python train.py --head_dim=64 --activation="gelu" --norm_eps=1e-06 --qk_norm=false --init_std_down=0.00345 --warmup_steps=200 --schedule="cos"
Each number is 500 + 25 x the weight over its row's rms, rounded and kept within 0 to 999. Layers, rows and columns count from 0. Numbers have three digits each. The size before them is the row's rms in percent of the matrix's.

# o: layer 17 attention output (transposed), 256x256, rms 0.167, rows 59-63,123-127,187-191,250-255, columns 192-255
# v: layer 17 attention value, 64x256, rms 0.212, rows 59-63, columns 192-255
# up: layer 17 MLP up, 1280x256, rms 0.232, rows 0-86, columns 192-255
# down: layer 17 MLP down (transposed), 1280x256, rms 0.114, rows 0-86, columns 192-255
o250 110:525498525494497489496502502491505514451504499503534513474534461442461551472517441495496476506500506479527472501533494532522516465487515500529528536553469472482550483517508515515538502471529506
v59 098:461494510455422504506561465548513488518559517504495519533536476507505486506502526511507524511502521528505518494481517452510458450482528520489474534490499495483515453574535512481499502496538502
o59 102:439517503488499507480475511508511570485535478502488508491504531484488492515481482477483532521506452526506452521490501441471472540517497472516500484477474542494502512540458497528528497523484442
o123 081:493503483491482527533456533509509525490488451483479515523482455543522497467495503501544525491507466543482431531464490500497488516511487455460540465527520481467509528518491475512488464487458505
o187 092:503511520523499490467521521517487421492514535516509475483477519493485532475531487523503500520530488506495545492514455507570522496502500531517550464502522470505522502469513497444493440495518521
o251 111:491518471489518484513522491531477531503486518499544462531522492481528481540505509468500521520510551487483534483502473520460505456509532509492483520518477488484486485516502549538536535510507468
v60 098:513500532534500550496530461509485497517532487436503478467464492520511511475512490451507506511531467539470462524470479545475518473514475517532450486520513521443467486514487530540538521554512521
o60 101:536546511498515501514483476490540492488498545476486497494518503522508493532469518463544481485509524546462526471503456501462538501471471472534506541524492508495559491526504489486519506542507511
o124 091:511545508471489482509487507467486539498529491510548512487498480461514491510487482451520499501463478536530509509468478569509524502478513499483510469515541463546471513542538473500509501505485484
o188 097:509521477510491494528461523506499494551476504506505489525506458465504476506499491525488510505541503464504498501543533473511484524510498498526505542513491511485520492474498494532459500488505499
o252 107:481493458505567518499559527508460472493542514480510528494489509499516512496477461507475518488527505463505485515506468517478497438487503518487514528436465480489496510499459530485542517458458494
v61 099:473516499507458484493500529520492555471526517478527467473503458469512485526545503523499490467521501508490507485489547458473511504522543481459472458515506518487497489527499490542508557500504459
o61 102:512433465542479498474492527488527500453465525494466483503486491485555512518538483511491536515518514526481523499472482506449492486501495519507486512523541499498481481483481520500487529504524483
o125 087:483501528448491505527507506522473529465527520493524528525510500537495517455481489504505469490507513528511489511496510537507446507468507522505556501499508495515491502522484497523442444497467466
o189 097:536475539461491481505515469496478508517526496468499498474513476503535490464462481495444534513484522510498490521503498473461511518510459533513494491473474471511513522482516479515542511478500495
o253 113:465509485522511522491527455500486508491484531500497454507525494503517498502497554495477495523501509509498516535532494509488507470507509494510518514511458482508513505467524492478532551507490487
v62 091:485437508543520465472487528454472491433500503520524507491476482488476502536488492520483489494510491521481521471470502515502447484495497511530527490475517490449498509535554505519482507539501454
o62 097:515482487489528513498508504508503518486494533503523493490472520493481480534463534495475503533495477507564563510495468534472458492480491516489486512505536504487534511521470524461478477515510476
o126 086:534468490536542517489513473462531490467474520481518465483507514516553515488489470463480489531552517450468530523540496469537474526504458442532519490535488526496517532526515526513470512483507541
o190 098:482517486458440501509499535465543502514540469489512527508526512513512472496499470549504499492489471506483493493514484521504528503451501533557470496488480449499509476523473472521498490486464523
o254 110:471471539454517462510544464490494508527537496519452520503519487498477511548484512474521500515482458506511503494463483489523513493513510491521526502501507529503478504466479493553476498507498437
v63 097:435494473533516500491509531479490495493522518487476515512474542501514496481479522468498512536478543504473512489501526532526487522502479512516470490510460454488501548441516489525534487526473500
o63 097:558523474491495518453479482483493495496536504467484453467499462525538516495513497502500496493493452446495533460508469523528496544510456491505503487538525485488534494499502497506488493558543515
o127 079:486474497477519483494496457492521461492520496519511516478522506454495480539480499457508525460500504480497550427461455515509522482496529504567507557506527515487502546492518496539499474493526513
o191 098:523514464490482489481509541497471485541536467487553474530468518465503475479509513507515509491504468525542529487527551475496487459519499507445482488478533486518503483518494526461491478500475523
o255 125:503505513507505512481518457547505495541476545490514491528457492535477496493471472481503459552478511531483493547476449531475519481513459519456454474498499480524481501493482530518510496495476490
up0 094:516476515522491492499495515462504518492516463476516481500523422491514480509509522525537487468531528516513557529514469521555456491508523499487483490464501498514508494511491496485487492512486492
down0 087:491533505518499541489499496554491449486482554490504526482529500530503539492537499471517518508506501469497500508495504492497540478486512492476476541465495558467516504500471522517448528515506476
up1 095:462548483456448526484507486420508497513506491520533502490487448497545488443478496497503471509503463493481473502472494505512496480504506508472545492516525492507505483499494463477530478511462453
down1 089:524497484503501481492473485501500462507511523462494479517535545500474495515488524521507527512508542507492499506529503495456513464475500495517511525495536524495492498529496516500498508494515479
up2 103:505480523549519495502500512513469548516519513503530498518480490485484505496522494516479533527512491511505501458470479529529482498502474468510484514507448501571520544482486527508473520521498511
down2 105:495520495492478488437477498555530499486484481502472515510494495465497519523499532542535465476532533496497518493475504520488508475527479539511511517464519498492499498479500486505477521510503510
up3 106:509521532465502504534538500505547497514454502503475470478479494481504484473540473525508536500478487473492502486479510501495488562485481534473468537528525521530532447523475496472481481456457504
down3 098:504502468527528478505508533492520512513508449513519482462512490463496521471464478527495522481501457483493485506475504531539519519492503528509508514506520485534500463499490483468503479485523498
up4 100:482495487472507508532487476491526512519486459499479468458489511519484465513499494498498465489554490503521527506498468496513493479484464448522510496486468499515507521487489486458517502498456510
down4 103:495484512527523482536502571511502517469522533542491470572513503471536536473503527548518500519496493483545459490535496482493502482495531497469505509488499485507488491493509514540427484427497478
up5 096:507510518463512514453527498487468492512475490520501466484560540524510489522526486491525490490496491498473490525466534490539487518489472456483533520511474544480506469504469502508542475488504529
down5 098:503474486500471517529511497480503498474522486514508532462462470519547500479497494502497478483500498465552502500496509514490469527520519474502486487485533502491497537521481483458495482528448552
up6 094:487438491480546469500486476470483490474524510511517490525502541466495476526497489512494504512528478441492542507533552464532479492510520527504526528537518498545468528503484470486496522502533512
down6 106:530527515553502500456508468475511520488477495523504520479464502509518499475485483441493507462518473501542479458489493509480514476498513502504501503509509537530524483515536513522534484537484473
up7 098:486536504508506512491512495495523521525442484500517482528559494518487499526480483481464530528513484556496543454467505478503511483486479528485508503501529492524521497511517489500528421475472487
down7 100:509504481534499519469482495502502512501509498461471488486508510474490508503471474464531456491505528501540500485518464493502501500484510470520501483487526475495495496505479478492497543502483488
up8 099:466478523459491573478488521495499485481489519533486522540497513481505510487515496510478522544497499486447479492545482491525476475461480532508493459558477472477503480520461534545455490532503501
down8 098:530523508488492481507515504487480472513529485501498529495532497505511503478499496480521488516513544504539495516499522475451487468514429474560505496514514527527495485497501496496513506474450506
up9 099:495523471500506532494500509481489437503518531511471480461523534466508519501494548502525506512489501481484510462519531523522514529456482500502487489515494499480520481455510511511527512514507536
down9 096:464486512480510516474528523490509498484492500480490505519492533482496514518488470517526488514482483489533457518472466474514484508531485476509512476518533501482478438514530555518455523545508525
up10 097:529496451547479519474496512536533469468496505567520476466527510539500520497454516492456451474520512456483501467499479484529464472493456508502450503502473513506508493539501476499449523523522511
down10 093:531478520518539492502499507506510475468495524490529507513481470470493485489529486505524544512500514517485545448475524480477474479491492483514550491497516483558506458487442509572494502518533489
up11 102:513484496506526563514495553506506477509486475506533502445500508463487494508506469488478487464463493498448513536509464464462503511477500547508497505475532504489502500529475458506520484457521473
down11 102:527526496499514542471494460501442482494503525513513522485469504482490487487487530480529530482498516467479504473488483534446493488508552530511511504528493495502550477505495465466463484418513570
up12 101:500505505505495499545511474530548490525502467507496458539487485541474481482498509545524486548518499520501521483484502463485467477523518492549491524544486519542452479526510534478469472516491476
down12 106:517437472510465504490490476508530544466491531523513486510461444516491539473534514504490546493505512513491476490482549514473495515526495503525489468468492525464512473553474512515475517520494489
up13 110:503533567520547486498520441469507477469474493507473504526473511499476477495560550568496533456457483525469498537508507508487498553495505510495528503534466495510490500496476523516493524511482487
down13 103:509511493501498500554528524436499489534491505507520504502492522514546493449472496488478498517492495509508498535470521484536512519506497505516479514489489528478519505498480489523544474485477553
up14 104:506466523473485480499516510514489575473493484511548493488496450460537498475514500494552486509509515461484477485510503515481519489497482474486512516498487485499513517506550513496495485484482477
down14 103:500501490470519480492520510520470440520474476508485462544505496468483491453561502485529483520489503516473467507540497498473493475499493498511503477510463483492472431467504482471462498487528531
up15 096:474506513504521556446488452496524466548480478499481483483522536522552480502497494519513477509545520502516504490468479499464566509499478534504485502499502479500484507482500529476514494485490502
down15 095:481484455464491474477510518493466532493508456504507486480506445505498533523527481496519515507478488495503522538477569528507492487497500473500536506463493519510506494461475494505541491492490485
up16 105:479557503476456503502506532494486491459504460506495518454514487491461497492481521465529458510518516464498466558471452519519523495522502519534485509504540510497492515488469516510534550519515502
down16 107:531475481491518489511481500524497527484493515501529478506475476492526509485531498479503526498522518523502485502492494532485502496506478481480498477494518561483503467496486495493510509531494561
up17 089:466531498487497519479506489478495537508473530463495508491520522480506534448488506516483468507501528483526465573466504529519483474466512507499439486506513526492544512490515532496577501509510477
down17 100:514493501506490472520464479509526453480528513548516512499509526486491509520486472467518509506489527480498532461536510504484499514522514483490548526491482477534502489501518490494430536459525488
up18 095:553523493466482494489529488510479530492501494521459528545456520520493472540460480524552493522521507502485490494506491488490453513488503507495544542503569460483484521494509460478493494503471513
down18 086:467507488498546478534510517477511479495505500512515473487523514480520509508495494466476487485492516507493502459485493489526567543477482475483461472500500439508525490502510541501461491511490526
up19 096:488521449503550500473501527481449468513489519509528494511518509537506485452487464585527501538503551540471503500527492517478523495468504498525497509479498509491502521489474521478526465451536468
down19 095:497521471531481508473517510504553495487498545525506498475437514515494498523481446454484532474467481492508492518464513502503514539518508538445528511522491483534516497514486487496508474553482491
up20 099:476515470496492495513489478502507482520515467456523465476516507485532540493498485503489506518516434534539473524522506460497469527540515473528476493482488525466529513466514510523541505500455479
down20 094:476484499507452493511497502456496481525488505533473509506511509544551469538452547474532508463542512529485499462518512487528504499487517523506490487505529482484481564515539509488480543508483502
up21 101:516513469485511463488486514456516515493492488514517530504478470506520492473487527487533519509463497494515460563504504497485466460524490472506504491514495517471464471481486505501472474538521570
down21 095:460533504506512480496472515504535510484520533473480490517490529463506530498496505461483515519521510509486486451497504504505519470476461524501484495531464459528542504539586507503522503531507463
up22 092:467480528483468490493499537504488484452515461507471508485512498511485498461518501534501521498500482516483532456498515492493485529482465538496525478482515465463492530497406510519508479487529474
down22 086:528510483505545488479472484519514531509479503499496480472518505479486476516515503528498503463496531460449465512492493481518503504497491472486455545504469542511484467495571502475515537472514476
up23 105:503477473540529498524507480480507472545510529558502503474479534503463469468497503536553521564475502473485488450483475513488475491512519531518493518524472530493510499504507483554470494556458485
down23 100:468555550509499533546526464509485498487497505478496492502497494522531509494479540491520497502466496476442539483497498541496503505497528503505536584468526535520496522507507468504534526461487507
up24 101:509495538510473472458502485438491526532497524548541499504539487523483486523523562486536492501504471492466522524512506445492523478459440494518492547517459533474480557470512480518494515502507477
down24 101:497510504523510505532493528522519498478524484491474430526498493525550500492481526469467503486509503558479491463510479509544502531518512510469505539512518562516520499552521480531548482508507517
up25 106:474482523477529535504489505486531503531495452518506474480515482456513486451468497556527557483481496478516520490496476473467455471493519473550471529488480477487473552513485439481494539485487481
down25 105:497454476505484481516532508488503516485532530537524498506513533502463486480501483496497511447479515494523523488544497510518525500529482543482487508513484541460530507513510516465501445497503459
up26 095:494474483541494482467518514453510520501504535497508515464535499509485530521524549506495486509531525522488472502524474498458520523465522477480514486483540508472473478466483519461452469495510467
down26 095:476530533496492473509483509462533482484501459488542499546458495526541494486474528464554503487471501507482471491451505503488473487501482542488531501521445537476568495534532462517467513512467524
up27 103:506470494492503466489472523490515524499518500536502546468488485534495447505508522499508505474488494526508496479485491530527491459526512524451480469517500506509467517497468518502515534480521481
down27 105:498472495524510458512462483516497467529523472513556550515524523444511509522522492467500508530488498462526497488430453504541476505510489482496493471493504510518497489502556472463544514465496500
up28 108:525534495489486521480480492527486493509483519521509504482526495520488551501497527532512551540515490529480501526491481477580486521488482475443484488551531503482545491491501538526503525523497479
down28 104:491467511521464499519510477499508477468509529550473518482464533511524509496475530493506514490503509504484485503466507485488508499526525502491523524511529463542496500483511484477464512493524550
up29 095:480495473500493467520489495477493492507566486498485468498451512546486483516476486479502487516492508512447488498500510510457476482543471486516545546503493490506435475521471470490513500512525491
down29 091:526538525534495533531479516506479509522514486463490540498524500483457537542497489493440484511447498498461494501482504481518501497514534505495511482503464563539483495475498493502490500482526455
up30 097:453504530508495461532484472465531465535539499505490503488501482512487492509492504517502515512501563485504480482505506535517467470493530473478501522474494496512530528504488526483509498466488479
down30 101:517485478469512502500517507499516515491491466539497484461521482498524495539561529516514480512489476529484489515496546466471516544484510490484558501473455499481490489494492503476494550536478480
up31 101:472504471473469477486476491519510521502492480480545492520498521452485528545485500539514495532531524489494452426475499548498497471478515461514513532482515511521487475520505461531487465493512502
down31 103:525543436489507513512504471511494512526500464468477508509519503521523531510486504507440451502520501519471500498493545508476525480462524485555488470463457470512512473435505506485548527497496523
up32 100:522502521518488502525464528463464524508498461476497503479480456495494523492529507461482554454490501505491492490474501489488507473432484478502483469467520463494517571531512470525515498512508536
down32 100:511485523480534517502524534492504472502478502516549506508473521503482500504515472522449466489503501463464486470521518523486488483508517518479503502457523495474537480456492469516455482493521511
up33 093:486493534543497534528499520468525537518508525528511506525456483521483527523522495469515554539524486451433475494503479526504428519513459505533498552466535525544512517501466526514488448508466521
down33 095:488486481510484476478515512507501499522493512525473506516518512501488472448474501444507503531453497487506551510482495472529507496443517481435492483501485517484490530493524486501507510477496473
up34 099:527477501491538513487495511495501525482516468493549483484474524521584464495473496474492524469460471451458525491485483521464501499499511550463514534533485452556530486507469509484470507456504539
down34 095:481498487516433468517516493466468484509528500493499469534474484523493489528517473545478459490539497551510509485483520503539508432457489515496477448492516481492504448454503499467549502463493496
up35 097:525537516479482506516529494527545484519467494512529539514509492503479498510472500482498491482524465529470489487508479489469483486452512526517501456517498452496516486534493527533493478537497478
down35 102:486505508526488503500514525493482507520513499471497498446460486526506465504486508520554548514510462510516527454488479501516511490491481494469507511438480486491521504483508493515507474520489493
up36 097:558544495465464518496496508530461484511533490482496501529510493503531478509465500513536517505505508528447541484515504439494473490493433496514499490485497509471525513513478479509532553490551481
down36 103:474483550515513517509481516469516504486498493493504491501494539490410535526511479537500476527454491494476509476491493486517535526514518499492509500538474498539473506505522508497480454490456513
up37 108:533483517471502501486454478497534512525524512473507526507515532476510531509492521526477498515550502518534475518511545482480500533500479552459497515499481490419427508516551478461519509528482471
down37 102:525485506521541526484499533525442515486496474513530544491493518492503480502488459537537477509490519526526507508529502506522469477463514507541475520458508506504476486492528419552511505519470491
up38 100:499550496524468531495488514541514512475485522481511452486474497505483464513495487519515528495558529491525476549499478481498508515469492499494512503496479480480494532554545487538494487480514513
down38 098:473461475525515458438522500480485491517468521518517506498506473476488523508461528500517522493449491479496489508454493476486479488537512511503558502491497490516459496489503544464510511462458555
up39 098:522494499484515492510507460515519505501497446492488483519471472516484485490508506474499498476507508479514500509502550493504496532525493498484535525505527469472530526499472541540477463489491466
down39 102:509486520517484514466505490490457470540510492453498495500517511473491448485469537518488499505547494521482518453533493479543515489496486479516502489520510474537477446493515450514511522512473541
up40 097:520518491486526491521514509486468473492521505504479513481469443504493493552478504468528502498502437483478534530477506458510517467525493483535486496481458489500476479479501467539486467520446524
down40 095:480481520494532508476465473513537490479473502484533481538507558472499489500522468524512513483495500515510460503509501499536527482453488479497498517519521524513508487505479456454491532511514492
up41 104:485462503476513495530498484479520493511522459503461490528534471510476511504524472500492510489554494452542536500509450501507468507542492422527534520526497512476475477570551488524483487549487535
down41 107:512528488488473506497530499511541491500502506475474493476554495482492455445476511473504483502485561492482486504545528497532530506491508498524503481496486512491458475463459477505455482488523499
up42 097:528538516496536492499508467472497475510485499555507502458492467500486499498522515485489480481488499520503493518537461478487518482507463459481484478542504492505493488519499464500488473492522486
down42 100:537484498486521501476531507495505486490515499465447490491477444507480552487517504538523519502539473504481470468463508551545451533522553459470505502499521539487486516494513552494510531465496457
up43 113:510520468462498466547495511478489536480533517512515474512513515526475499470517544490473516554525483479482475553479465463518484472490479485493547487484455468492464464490547492483519465480537487
down43 108:460514528481488480480450463521472517530551498512493518525523466507514522488503493531488503503531506479460500489497529525516463483534480496512479480502493475465489512515575462499509488536492533
up44 099:526578500535506491521459531490552483496495502492507466441507501501513465536473496491511504487505497473504564501458521515496523538471490480518522456540518496530475495505470531498494462464481496
down44 086:481467507507514475458492467484541534539473506461492531508483531481492486491496530513553511509493480524502448500505484485481439497511544481508504553516466474491519463495526472496525573503466483
up45 096:500503528558477520547489475538516456469518463525492532510475503474532495500559490506512507481463475540514520526491559511475523521532507496452535498486531525516486461510482476507463435515516489
down45 103:528507514514491482464493472502474504485528470471484518488484522545556512504497465526507497475515509506485477491528513490506488512509506475514476521456479468494474485482530512507536470499563476
up46 100:493532498507514501496483484530481528523513496475466472472459542558453487506494497448486533484477478532547503486484501487472495533526490428495491490501498481524458483534466475517485478513529503
down46 095:520494492489513527523507470519488490497505511522500525469518502513510478520520508526492506458479530479475491524466503536515501488461505515487518525530502490490497505439532502549473481499480567
up47 104:471504494504506514534572482497497462488476519498559550447492535488497491476496476506559523492499506465561540465546513551481454469499496478522494457519472501529480506500546529537483504504487533
down47 099:507533489505530538526513497522489511478519496505467493486481475474510505514511519503497527495509480511507467512528445508508500536521466508480483545495484485493522502484513539509525490513479480
up48 098:484496499499519448501557511502510512508516521486492468499487516490522496520526498492520528561487507496500483486502498480472466459464507531489511462516482494532475497521483521516467501482515482
down48 102:526485517545520505480493448477550466481518487506485455500537557532507480514497513501502526510481531518505527576503517482490519524513504530477452488507490525478497452525520526477506429487521511
up49 106:473472502457486522513463521501482471527479496494480510544469476532505478488558455474483487474515489514480477535494496528518492506479515515531473514532534489525522485473467500482528501505502465
down49 109:464559520475495574520489521505481505441515474468488518480479495488507493506494511472531508517481477515493540536499447520522466520492528522490452516518470505464489496540459474507513531466462515
up50 099:514448440513500470532521479520519503488535485500480510476485499450479497513468518497485490521499484483477446539485502505484517512492482444480494467478471521476516492507539529453492488527467526
down50 099:507517450513492513518505489474434481495457499524502513504553508511508492478502444464518488522494499521523542521495505463491514497499504442504485483512479497517488506513476521498472491501525510
up51 101:503456496500479492479516473487491458496489445503465551459500433500480513474473498497495531499482522543494512485483548516483507482521509486530521487539521491511528472492517497499460514548516500
down51 111:497499504494468497498452490535541502508563487500489497432516487509483484506510475458507519543537508488539525489509496500562503487504505477464472465534541473496514502459474485530509528487444526
up52 101:483518508478469513479477497493514517531513501524511455495486461482475489477515546473546519498488524531487508507490496492468489518469543504505473480525491503499503490525490490473520499544516483
down52 103:513497485516512508459482461474508540455463494534487508471514529529497518481481492463519489550446466477520488475495486514533463509533505453581496468502549509507477475506493485472490506522502480
up53 103:488486431477476515480505532500571524500489539518485490461518475523512496543511514506483508516504489458493512515497448523530467513517443522512555509472513439503541504462500470507488521474489529
down53 104:485463512469485513527550564497508498461531554533537482472487481480451514495511489489493536483503518484480446498518461504471506482522483502502543428546491500490520531466474481505519451508530488
up54 102:495524492501492511519494475474480485473543496509513509492459516512492483479492499459476496517498548499464519510508504505478499545512533519495494496526518505567479498493522506504481487538475516
down54 107:495481514515490527514482497516476522504415489491483482466510464539500492506520508463522504528499447504519467536483522479496483499506514458488477513501490454498516499506503496519487491464498463
up55 107:499491506531508504477483529539528491459504501510449496513479459451487504531481466506536517493523497480493477529517463531458519484511523472525500522484547486500491508464508549474462456524496487
down55 103:473545513472525477491526488511482474514484496480474531489491537521502504503484507474512516487538556475511484506519483517483526505484514550561500458482518462526473469490534516531437505505502488
up56 096:492499525476472549495476516503514490475483495503444509546501498484519494465472509468533528529534502506526505569516494462513522492454501524496503533439511469466529528491508459511448528511486520
down56 085:520489470512477497554520501544500458512469463482504490483488549478453513468555517492478492493489520507505497486535513500533514532512498506510499521511525506510453483464487504501519513526503533
up57 100:515449494515504490477538461488513528489529490499504444531493466510498520526521502526507490510518483446462455500549498517528469487505528522529525513461508480442507486511473503493504480460493544
down57 110:496516491510459519564445519494511478526525480480526454518549493544531502460451514531489476546526517463487496491469499489510500496461505508498468517522472491525482548503516531514513519478491518
up58 095:509554535483505500498511495456518452510484493523530508497482481471510516497483468496510479486430496451504483513507516538471472485474508544476488494499503498494540506504496505501549512526502495
down58 097:534497484529519500525500482486507498495482526492473515457497520545534535485495496476494539480522491539527548545477560497503513497464482493511478503494500481512488477535500513480528498525487478
up59 103:508544531521534477520472487550484529509514458502506522495481507507448520491500455498470501552493490515452471498482501480455480510532533493498498514543511494497540517537512476516494461511489481
down59 099:507493526471508486482469523516485517537492502469490512504485479498525448501488515562489514454465547461510479513514487506475563482471475490497496515483512498521472433489526509502510519539489466
up60 101:531489494483496489527506487535470450491493542495473487526532501490460543485525489465551506472491521524513489495464467473470487502495500531529496519468513526504537510470531459519539508523535509
down60 105:507515498467464514466539508495534538536536504529520501559476531479523513466529491533498457489510503509503486486462492483506518518495531516492491465494494536492485482482476495512469527550533489
up61 099:514492532521520527490541460507489494493487477497450493539502495510506480497477489507478509528524513497462485501522526527519540485490535473469500527491497483531478488504485471517532518552477464
down61 111:474507497513512535451458501516496491497487499455503520530482532482521445489514540533509529494523507518500485541489471503498510475506515490504508528514571499500473497492474498524468536486480514
up62 116:495497530498478517490494479511483469510495517533466523457523479541491522509457504533492491497474513580512485466510526485489507487496479484435519470440524505512495491547490518479473493529465450
down62 096:511456484494514494480503517493524463515491510510478513471503457506488545503461460454480481515509495483476558488521505486495513425527552513500477492474520502476463503469499533479538499499500541
up63 104:456490499511521500467462490486486477501536498552484453555497497493463502479511527502492487576448514519489471510479469501473519497464536485528447491484497515477447515492477539507572505513495466
down63 099:484499496519475458510492494457498480507501463467424517505480510504483459460539477513496520478501483457512467472486512513531514473472453490498519484513480493458534520473537513506503538479480520
up64 093:534559497471522509450531535463536502562510515495463525489527495518509509458512517521508527502504501546494501516466499462541516488517517469499519476516493475514479530496520514463454508489551507
down64 092:505499473479500487505494471490509518472562491511513494555483489516521469470518499518495524515481468502501485502509463486495456510540519503535461493471488535487472501502510539497470469575455484
up65 102:457492479539511455509495478517515479484492516494503442466501473515513477493493540536479490518434512478527467464473489519494530535496455509495510549464471470486515469504504500489503493436529510
down65 102:535507506486517522452519485523510471542502491451526458540466518498483495521496516496495512501547491469498523495515502510507529536484499474505439505547526484494522463480480545483458488490481542
up66 103:526494536542489500510491494556520493514470493492456488492500465536489444554537477524482495504472516484541490482512515507510495514538506494490482550471439510553550518482507478528489510481509485
down66 103:529522472492496456524509522483500488477516538477501485500502544490517523525490502471536465532540487521493516495525478513516474498465503491503507538544516484475496489524479471476560538483469480
up67 096:450525520488520467475517491503483474444477532532528526513549553540517495499548464487483523512495456539527508505520518503506461452513552469478551532533525507527442484489483537489506467507513461
down67 096:530517434461511509510447517486496508531512476532452495484537472482482479511493514518494461533509512508524496482524499506478516460474542500486480503458530465472491538488519485476560529506522541
up68 100:489520524528474524515504495508533488471492506500480451468516541502498521512504499488452507500468453497517526496494495488519513488491468503473487528465454549453505522451513494523526513453486505
down68 102:497504534454506499534492556501527493512580512498477468479486501479511494491527513528491508470463477491568509522497529490498504542499481479519515438487508562468491529506543495542519481476492510
up69 098:465462486495498524475473485468510450521498482505475481471479538490494543523523534503451499490516485501474469494479498483503481522481531498514467518524460516519514550476502478508477521542485484
down69 097:535480518486485539472514504535485497500543513460486520504509467494544484476476485514498482438476513519542493517515500534504481533555544539530504469547537491480498480500510543496529481500520516
up70 104:488512514455518519487516438493493481553476536470498478468519483533510514454551481531507533538425509461514491517499495517509547482472502483537524488492487494470512502541456522515512484468551508
down70 093:496471473508470513510501500530515478506562470515478485513526522504508537483492526479487503527513489530479507477499526490476509448483510467507523494493470447511529474525525484448502531529492519
up71 105:454505507500524506546492509491481475505500503484539566470490495523481476485525507521518498481495525512499479500522452497490477480514497508530473490483493530503498473534517513514541482488523465
down71 107:492476553551502489447481460488550505520505508485473510509523476508548478491488492541512488499507521452452489519484502494533476492529484466493539511479546493509477481535507526485472449481537516
up72 100:511517464479527502476446486479523473544526485515468526492519518494516555503462502465477464528504533470492503519536510456487510487550527511455498454518506486504492521495498508473480532488482499
down72 095:481506523514503496531482509457500467532493497489497480519551470501498456527497499429450552488546508514505517480461493525493490524502427487518553482488541485522508496476514508529459523539487498
up73 099:487511506494463551479476494506503473493516442497426478474508524519504520533452528454482495482469528481519498497497522486496475521471491513528523525476524541523540511454489494477505545528526513
down73 100:472517482480503452488497440518473510503502537507532494492513509555509533519534486470477505519548482520476466471518496466498489519524505483474487522528489496457495492553508527523519472452482513
up74 100:489507490456483499473506483496522483504517489513551462496499487431450500484471487475493539537503492526496470507469513518491503523488508491489506474499490506480530497476502457504485491509525454
down74 106:537475518478480481485493482489505492505484503502514508477537495510479510502518520559542508495539490508506496527470520507491525510479510498507516527488457420452496440577505491466488490484548509
up75 104:455544482510485498471485510548510503471509489519522528541492502451531482517512497492505483448514466501478481483483509506496474451512463519440505490523518473537533558511495491530487482505484505
down75 096:513459484530503483525505503455526523486506484490512481501535476528502504420510541478447498531511478496493486518474508509559501517485463496526518537519508476481500562486564507470504502525507531
up76 104:483446515486511489492535537480515474501495459470481461509498488500494475512485502515489495488510498484539479535485498491521526495498476560548479455471481489517523514512466547459493483524461513
down76 111:496508451491515450452515545483472512508526529454504501474486502484507514454495496489511519449514497481510488468494534553489525508482448488522536501493523465533518505458507529531497451518481491
up77 101:523500518514511522457523459499443518526521510536554495472424541542511514530575491484488467503526502481504515509517488581519477495501505438513510497493506532469508520529515507513505479483530489
down77 097:494520487527502507504509523503526506520498481475496482517540484498445522462476490518482513548508528560532509505477508426517499532488512549496520513503513500490507459496468504477478505499510482
up78 093:465499472494512485495505502425489471513542522551508521508471493531470512480527496515484490506490527484506486475541438544504509503476530454439502496528490550495483517532461450517452487508527509
down78 098:535491547496477487539478537512496504518534509476504517467534490463522517466400484484475537491520486491466491483480549519514531462474528534497517499496483496493497536520513489493506481515503484
up79 090:539478498474523522492514461483527503552518482514470499464434502486490494507517492510543500508498476524517515517472486489501478472443509513482533524472532488510501502522525474521515487553466533
down79 098:494486514497500511489469490515539499467494512508488499506489507512481537494509472532479529516485509499480512519502502497501506535501501513509480494533476495505506530483545516472470459498515489
up80 103:511512501444530497504529507495497486517532525492538500502467490533491499492506539516509556533485501524494513542512516472519482518464456458515459489513563475497533469470538478475497454519514506
down80 103:524513461514484500466452527489508505501489500468513471503473513453449539456534479493482470516560532521462509485490498452563497484519502541485484497519538500519458547525512511505465540509497522
up81 094:518540492466501466472494533512535536522490527524502450504500488516477516489545501519520503499495443506533458468461468498529474477472515559531490496474513463481512491511494509510476492438506509
down81 095:536492513480486457546469485507482503463526560473533550527512490489512508509458516498463483492500485500471482499500514515461517528520457475469535501505528488491467493521472487492521474524501518
up82 100:516538492530480523502489481482499459509504521521518472541451522517519513499518533532522483554460516471509508522515513516469490504439485498528479502504509497524515484505539488498480509524494494
down82 097:461516473477494527509497542506492523464509502509542476513512541432488481498467490493524508498530502526477469503511510523484488507539504485488487504486554458481517498502507534513496484502496478
up83 099:496532480523507489513500438531496487500469459500503512521509535502525487490490542503514509495550473525526498522543527490460485477482501504502506503478470464469493447518556524567515470480480500
down83 097:490498543477493493520483485489494495469511487532481534497468449518474516537506524505528507520523543479498512505535478448505498529490511518500454494491482474526501519501472505498492479512527506
up84 113:517522537491502465515490531520450488468505515534514500521523484496483463507488524512484498523503468468518543509523527475469456483480514490480504467485498487488511501510475509464533452495449458
down84 099:506482500479470521464525588459567483506518517495458507475470501497563528502482464485487469466511502484485543483490540484534484503488536529532490502463515429506499500522483544496465492493472511
up85 102:478498538504467484481514508466508483488508500482523532502522460502468505503470531453538504488502522417512476491496469490484512456456472467476513475533500514495468490503521502521519500497513479
down85 097:513523485509475529505481482517471519535499494509508472493441503499539519485521520521468515479540517533537506518499508507512502473519532529521479523446552465527481483463479523472474493543468517
up86 102:522550541503497478497488493485481461518478499494504509525510483514535535524523497517533491498495519488536489526529492497521471530514475454519472501518505504524436502492496534506534503528527501
down86 098:497483520511496452505506449487526497479484506462488481444499525528488502494521458493479499495521463494509495521467481491489493488494502533471497527511481528528520522512473525496499489520500507